config = dict(
    n_layer=14,
    positions='rope',
    qk_norm=False,
    attn_scale=0.0884,
    bias='all',
    init='trunc',
    init_std_o=0.00299,
    optimizer='muon_variant',
    lr=0.0115,
    decay_shape='cos',
    final_lr_fraction=0.05,
    batch_tokens=131072,
    train_tokens=521500000,
)
Each number is 128 + 32 x the weight over its row's rms, rounded and kept within 0 to 255. Layers, rows and columns count from 0. Numbers have three digits each. The size before them is the row's rms in percent of the matrix's.

# layer 10 MLP down, 512x1344, rms 0.0365, rows 0-67, columns 864-959
099:082107134135091109113121046148146147154136166152141097144132145108158201108167111147125107160200064100136136130178100090164189177106176078113090133126103070168152139116015134090097069094129122078115071167141179163116082071077197091202186185176123178207078109191113117091088050151152092140
095:144196122110094147080117110063115123131076110124168141078137150124097118080122140108170100153157139128151182156178112132132123120117125095119142118163093129121142128116182127120085155110155138148201122141109091145113104148088107125157142139111162174179165128162136181087128131174149173105
098:137180077122141189104111099125127088162135114089129160166129169089071122036120097151166132135135107087175198125131148113214097186152096109127135126096112136160100152151060059131171133144116150018150102144160137104161191120152122142073119135110138081110146104142103166136126173174155120164
097:146158106082170136121106127141136169114133139137158144053150139137138132140112161047187102113164119106107107150129136111072178161108093103106113161110126174179098108143127103160127120121168110113082119087139137184102070099124135118133127141194091152055089070103131170126160177178086126146
103:212108134129141135129108139131114126091103173071103141114102138107146113122115120120157112042146149113116077103165125094107146147092080122077120136110092148122133142129075103145089120100085092132114144115127081164103150123100051162126184112174084098104138095130125168106116159113101135104
097:093102141127122144093186146139119166126148144148114105086112168083126144141105086139102120122145096105217110129123153127158143073132125094157122173096112185156119132132112093095170111103177141057141135106154096186115134149116100201160102106126090139069114110194138109162110092067139121186
101:092187138178141169140083167105133124152183129080164167135158184068136060135135142171115138076162098126138102131116126101132051114092091075118126071124103153109074161143086098108137155117122141179140156153153121085072226123107140204132110135155132209113085100088120110158063154182125135090
101:124135139114200094123166071114111182157087154133135125157086131141142103096098158141141159112165136119096126177116166150127094102114136150105113161156129060142124142166171132153111105085172117140155111094091172150150096145120127146173146104159103113119177141161079160126131086111112128161
098:122101138169145134115141181127125164135063140177055117096144178118156151167136144084125099143128116093157177059107109072113087141123124150135150111124086135125150152104127147095141136129131120143115120080065155106141159130116109097126058166146109165167179095136141148069056141143210134199
100:115143166123155150115141115147162168042083185075105122139183101103154125155106136134123103143111132173193141108088107138087164153107128187114173120092084176146129184165108073048100127084181130125182101126111151117180078200161222117123123096150120156102149123108121159145176130078171110099
101:074105058131067086166160141146130140126109147161117111123137101112128136125137141136144200083180087113120202177096150146101161122172134137104179123155127095165146105087159100105148077101054153129111194136122152120142182096160142125159086160072115162116093180150136166155137162127160061096
100:096084107121100111115085124097133191121117150118090117181069114159182117191154125107089107093165118156135066115125141119112134050091162155132115116188108092112111169101108095107094087107095157112183144129106121106143114137165157151138125131137182140163181094113128141153196121193143156140
100:107133122085115066154095125113124185067137146157126112148134135138154143129207132146069108206081045101096057148050158134095138089156074094152172179136122111124135116117132160120076078173150112144130102148143109180135112086144114118072075176132116090148133112148136136099146136150114198134
100:172072106108147082172127130076129137149161125125153166153106154135154135119095176105206133074173155189119148108182165127108116078128102129165101105136079164205104157138086120129133176121179106192129090100083088139156109111181139115137145120110160108123127095113154108151131127144083095167
136:113183126136148147100144238103130105126098194156169139107148149092113156151120123115153136118127142112163120122102037117103086084164148089072155115136183138116124148163138110101160112153069123137168133099151181149064116132190192146121107113185129146140076206077170137104103101162128090088
100:119130122129133116137151142134172116114077179094141140126139064095163132088131142169135152084155140107085096136163092112113130135104131054192117145130089142102114129108154107092125099132061163079181136100158084113176146150146105159114137188155162121092132126156106154116161171131086142100
099:068108133158187216170104173139153164146091093141076147081099168062084114130059107108177119118147113087128081095125127113139089163106058064167105172152168172142097098085132132131127128113091116160053168078085117177137164144115123095148108135222124105153168107121102063098191156176088095131
098:130127112071086130081129137115045089131171112141119063141086128085148084119139150129174119122136129106156106153134150113082191192130157078108158147141134134086135192160144213118159106103111150175175166154093108132118163136144183165184161083080176116170189135099170196157104078101126133121
099:180114041104125110184152149171140118116077118157153086069125121117166095116108102081108118136129122155121208103123126186129149138147157151078116091101109093130073126149181140141088117165118130155143086139157181107156128201151152110117107147172126195061122135089167127088132096120178135129
096:128147083126148147137113168161179146133092112146113102151100116139153103086108186148095092103138133112155144133162134097167165079150076166085147119105172109124114129089157135183104190111126106168105081150194155179097132164084159111157131158107050193122130123080140104175171114070167154185
097:091175140082121154122079112085083151035114122154141105046081095136105173117136108162137181151142134205091140149144167134098148127101135098136164144075106091126130151169129156149127129118119144109159090130143089192103116136129113119141136167213084093143187154069109109159152118156169127145
100:145114175123151093064069137165128137148150094108096198160127137102131221163132184134142137130153147150154073068082112151085128107126079122136082078137194124163129144129149094104113099160060132087151074140081102142172100113060094141120143134145108103101119135148074104161126171062152130145
098:111124174098149074137171122168118136115126157204143117128117143110139155184101129016158112191121102118141148130149153143103108179160135200159135180168130139119156114117127167129122152170101137168178126113133136145159057090167168116153084137177103123101118125125146152112109158116111083182
099:163136117127141110140149161126143096146136105145129192174155067130139050141141149159131044196148161112127118130146161141135143126115155129140152158136152208141088205118147129083105142084069119073146104143098128156081131115107063147105124107088108107174090091119111088075080099134081170129
099:109132158112153133199099078120118196156153098161139213115118112184090091105063103149100167101086095160167130110154142082102119111138110138099123126130156165116132112152107148168152104135123126159121132059156165117151165059086118125095187113156119119128102050189080095142149133124086125097
101:162075097131123195119148114176074110103126142113096147169141154108151128102097124156129103143153094133130146105173083118090122109136106119133160125129183118096151177129096094132118168068107142110099182125125113142125083088156127104116129179098146140124131145170110128119105107134093146054
100:095115098084138118104137145113111110139158096089083133154126116052093097139108095171089159115195100176135144129089133135130173145133138137157134149139113085153119175104145152084134133175123142178160082097150188117158152166084138097153151109111127106213104150124117145123132115146150119181
097:153099104068131198127123122139159151108100054092103069117112130140121171120103115112107097119114124082155168094172103138113088083149112147083079113090161144133146082038098121164102126169137097178168183145117041155105251152181162114100140151167125080130087110121130140167094082146101160096
101:171139110153032208177145161160101071130129188141099145149057137216081155100126118122151127162143114171088154091144082116158159121107178087131192057121101154074108101127091140190126098206122068053091109090098131149125097131168151123110179134145130124043028103135130169099135155186091117148
101:158141151080079126117148102194046151126190107149130143137130155114096169153145134168152104099172149068109143096131153168225073093083149109107210116142188165128084111028134053104119083063094143099137138131091087116138161121107112091155137144138121073106220102099164157145141159148103109124
098:146154134087098142094133148119096091128149057183136139160144171104190130153123069105073138251073139079170164107162132121135137097144131092137082189115128083135126130145103118133178132098085214148178144063141108139155111198124144127102136111130028146112136094131180190170157102131109129164
100:121184173089126092142111187101086096153119077148119121107138138139114159199136109101102142103132182144143129073112132163072191204149086114167169130190098097127137149120111117074145115132113188172086110139122098141091070125145040105129118195117145146067166094138110155149138128104152139166
106:109118097115135123061130150163130122111091099152137134113133160126193106129098048078160170123115116154072116105095114108092088121161122054059097096128119130090121167134118118146120131151182124092182136096206073130129130205126131133145094046124108139116122088109177138142105143189119111090
098:103115102200120118123181132120062069180144171161160137129147064141115151135102140162090090130102160155131120143128174150154157177200200147104128141136085093077157138131131145182125160127088175111124183120162100209025173171141153203089122171124138116115115118115131217149120159126120139082
099:119133146066062192071104139160169110152170126121158163139133128085087111129095124093107121090138176106109108094114154145083147110122108076118082142181192089128190136118166107161109132095120147064147148145122102141112125160161113128148123102115178129145101101107157163129111122062136032063
098:109108133155105115154123125147160166146143156116113108157137107137134132123123082197092077153060119092124156121097150086117145163099115127153133123204102168139149101144169103110024188156086106101082188214147152070162089138093120112135122122058100140080108123141079116093113146107151150103
099:048147110048144176150168090136220143139127077155111079155081126213082091185103149146141123097184128154158040136112156116139137139107133094111159161118159187176142131130113128154122164178180123141141146085160186113086117190165128044157121131107130078076091068155161182121215141137118147127
099:122124100118122156142125158171100068138124137122075076170118161069144124060115132115077121122098107127197128123123129122129155179134081110183109179118175145188114129115166129132084111173099065122146180158093105149124068127147116089088129109127144094131110201160156116121169114118125097173
103:113101119121130139164132131110139148171155137191123129139128120152108105129101098081120109136104161125120095083085156146109108108160138166138164187090132146141149088176184157125104136169168115104184133127108186110154153092123132066156098170085128143162050117107103116168155126098109104099
112:128164172126137106125183131140164079141079097108180130119154135098119156158108114120150128142078080121094099142173166146047129095171127088127128198152118115125179156155098150070079159144120172113150130160094105147121186112156126130138199133124130114165111112150177074082190101134141058151
101:119099168103131100223101113099156106092109115200143130074132121126071122157083089136127117096108113134051097076100109023103137124173116142101130155150108130133101125186156158181158116185073092167095093077109096125122132130131136207148191081112120147170103135191165169098141096089105122081
100:096139121172154108173173150174045120136073148116117107130141086148140099121148065186124164063154134133091222102125145097156161085098168190143157126170099126168145196135178162121118165131152118102133119150116136161107137088149189099136078143144145199143098110156083191145123075152073135114
097:131140133079123160086120125126185130124082186143141155114137102125152165119094076146127144104115103140126167113135118122103135116083165188118150136197105101124113059131134134143103115138175164139136123165159134159183143146123130136219117117077132164135130197093179073084144102122103087174
099:179120116109058106165134126105084148130124120111137138048126127125192090091155107153126103143107056195123134086067150126113151169139093150105125060133133144124123070128122119108086175090080137128120130146112104117078106135168086148138110108084126066123169153112159134165116140030104087139
101:099130158154145069160139139127142116122115144169078086110119140161083158117152064136161165123092159069125141082140154128125131143112104134117091097128128147102224096120092154149117058181144100136165151121145076167140120115158142058053140127187106117130109100134097141121177195188160120111
100:133114148092148146142124064142138116102150089099109095146102135125131128147142124128114071102178061139130140155114130079091145171121118161186157138079104157117179159161121142124144111151070117162194089104103091118143092110163141142108132132142132090065110130131174113158160110128168172102
099:058157123117120100099090137195152135100160123138218093131091120098082198120093078121137150109120127087137168112090116112056155139131112130160129084169176120133090129126130079122188110155093135145096125234137129164133100094146140151180145122121126126156206108123145093112169209117102111086
098:153142156151087181159129050110128070092162221151138084111153136138105141147126145142089160177124139124095171156217153111073192155156119123174092145112184105100119162097124127172131034122116137166062143120167137157144063059122103120174111127110165140200189136146112138141141129135128167135
098:216074130165120126173088099157106152165160147136121093105082131093056165149199137139065117182111156187133084097168073147173104149142141103119116085149160074172133102150133127155103160168095110130150166099214122140157143061087175135115147118130111122115113096107054098150109058124144118175
099:108115090090170179136106115112152132139096144189174193105188080126080090148177139131181131132147109117093117099126113129123124110126126124077177122157106141126159118083090159192115116120160170124189088128114145127110180078133151113131165125123122135115121061190110081127080139167063143153
096:112090146125052107108068142147129073142147163125139173101113117119174073123141133114124089149119135124140115181099086193160138165088109114184063156105165126210115147039124219167136177084107076180095100149089118142115080109110152114102128204118147175139109110174113090142076106080113067133
098:149130152116100101102114138157155104110130131149135134104153126092111126094153170068200143168135079133161122189150094066100138117141117179121194106113126147073104181179136105122117117084116206133146124142103070102131106082192147182153132128161083110165061102171081143137091103152129116162
098:150146162110167069137158071115170120117144144143145119137145139106163068140049148174096116163153127150105144094072068184109124138132143120179079176141083159153145094144147107169118126059138120105144155122118138106064136094124131104102150110120106100152192078079110115171106186146140148150
102:099091202116122130129140151170102132178161148151126161093153087156050115112089149114133131127116119185075135179122108150149167186110149207102144128119161136118142059146126137144127151133122097141143101088153094122116128058199065070124142117147106164151114121133096121071159155152128137135
099:075126140152205132082109157182151177150158095111068093119107141119133114146114077133100083138100133077073145121097102187070115145126158159117108053130129126157114093152161066095074097101107158151169080151172117103129161110117049107126216110093106082097093074136112138123117139108117090165
100:122135126118153141151190147109126140136137143087092143086079163137136111145104135113153108138144139115082145120097069132161110135070228169107152172130144110116188049101151126126160074175180095148124080131156116164156213144087093177209147147120158147126134140126076165078205125150103086139
100:159200109109040173144105140178144086111125132134141154096130100125125129159083137136095096118127128116062163125161172131153177142122116136131107088188185120121133136151158071082074124128199119120163059147135111114099088095179118066154112143093151154136096131167130090158068161125146153168
097:116161102104121120159165139185116166203146142164180129108161161121166142125132133112140092073106125196169140142116216099134109141133114170140134109134117146150169079072128088147035159133157099073168181144097134113086162187132142119125092150124115129133130089058113182090160081137141115099
094:162167175075137151159154088137095114060167093157134106157115111124112155150167126061101118106104201146086105145139128104091125110109130116088168057087140168171099119109189135194122127087109141142082104140128135147109147144112125149180118197141172120110119126147062139171078120144176160156
098:063109160145101153119091155104138122125157084085096119147161119145137141117104117109124071147104127127140081120109101145095070147118143123170119146152088129100147103106145101133091078099115108163089140132140107129142104080111194160154144112092114186152133142141102136117135120106135085056
099:114144149129160125094102111107142091159101141096131171108195138141158118131130152150170066143119116128140120131114098135108133112187144106175138131152197150161109151103128129153119153075102120146162138120134177128101100136140136119076166125203161028127124154157150150149149108156122121093
103:172092142184138171115070152181148120091136155091085118162135174091120077122134124165094143119136152115172166126128077100158132153161185066143154169091133146118115103158149142147139144109082123095144124075131121164103156154080130153137140123116112105138170165107201171163087091118141127029
097:121126115144164107160102136133127143205161116084105156098182087133089174141129101127126128105162137154134119146099122168137144142053122103056152162100132168169108140079199131145164103090166073170198180125075113130124098154133168089066096121160070152117151087162087085082121119118081125133
100:102166131137147091114147115105113103136097105135107139130112056134083138131146141116140141095139133135119086126117069103140146101167059181137063146148162156196152160102116085160127126120126133124106157177206098147112043121144092154121124137121107117165122111083138142094157096138127148124
098:157092105100119148131165087179165095059181125124133136134119138130134154160076136161172094106101120184114184163125093174128117112167168137173120194137082135153107106051172123071136126158108095086122075088122140145077124139117105165143136146147096155124151099143106064125100156121140117186
096:142202098178129089152143105083145158077119109143132102130138143173110019139124149153125156140149072183107139150189132155099196126092112133139123117106109153118135135114092066149136092047097185118163116082121129125090139096132108112099164145134109178083201120116136127103110104127129150101
100:110071154107065132150120140136149105074145136100152170140118135159163160113156154091111134099137205163142106118059101137066161121150138156169112130093120107163133167115153166107139135125119097088121112138136152096137102124084125087206137155159118123103177119129094157110145093150115141131
100:153112116163124154178136158131138127108095170079124203200169162118157106109144106111157119128134127079160152114153118130154118188145120135127077111143120134158100141122155195134127126138127137131138143114131134155195133138186183161136087166150143081150129124125147067122151059156118108140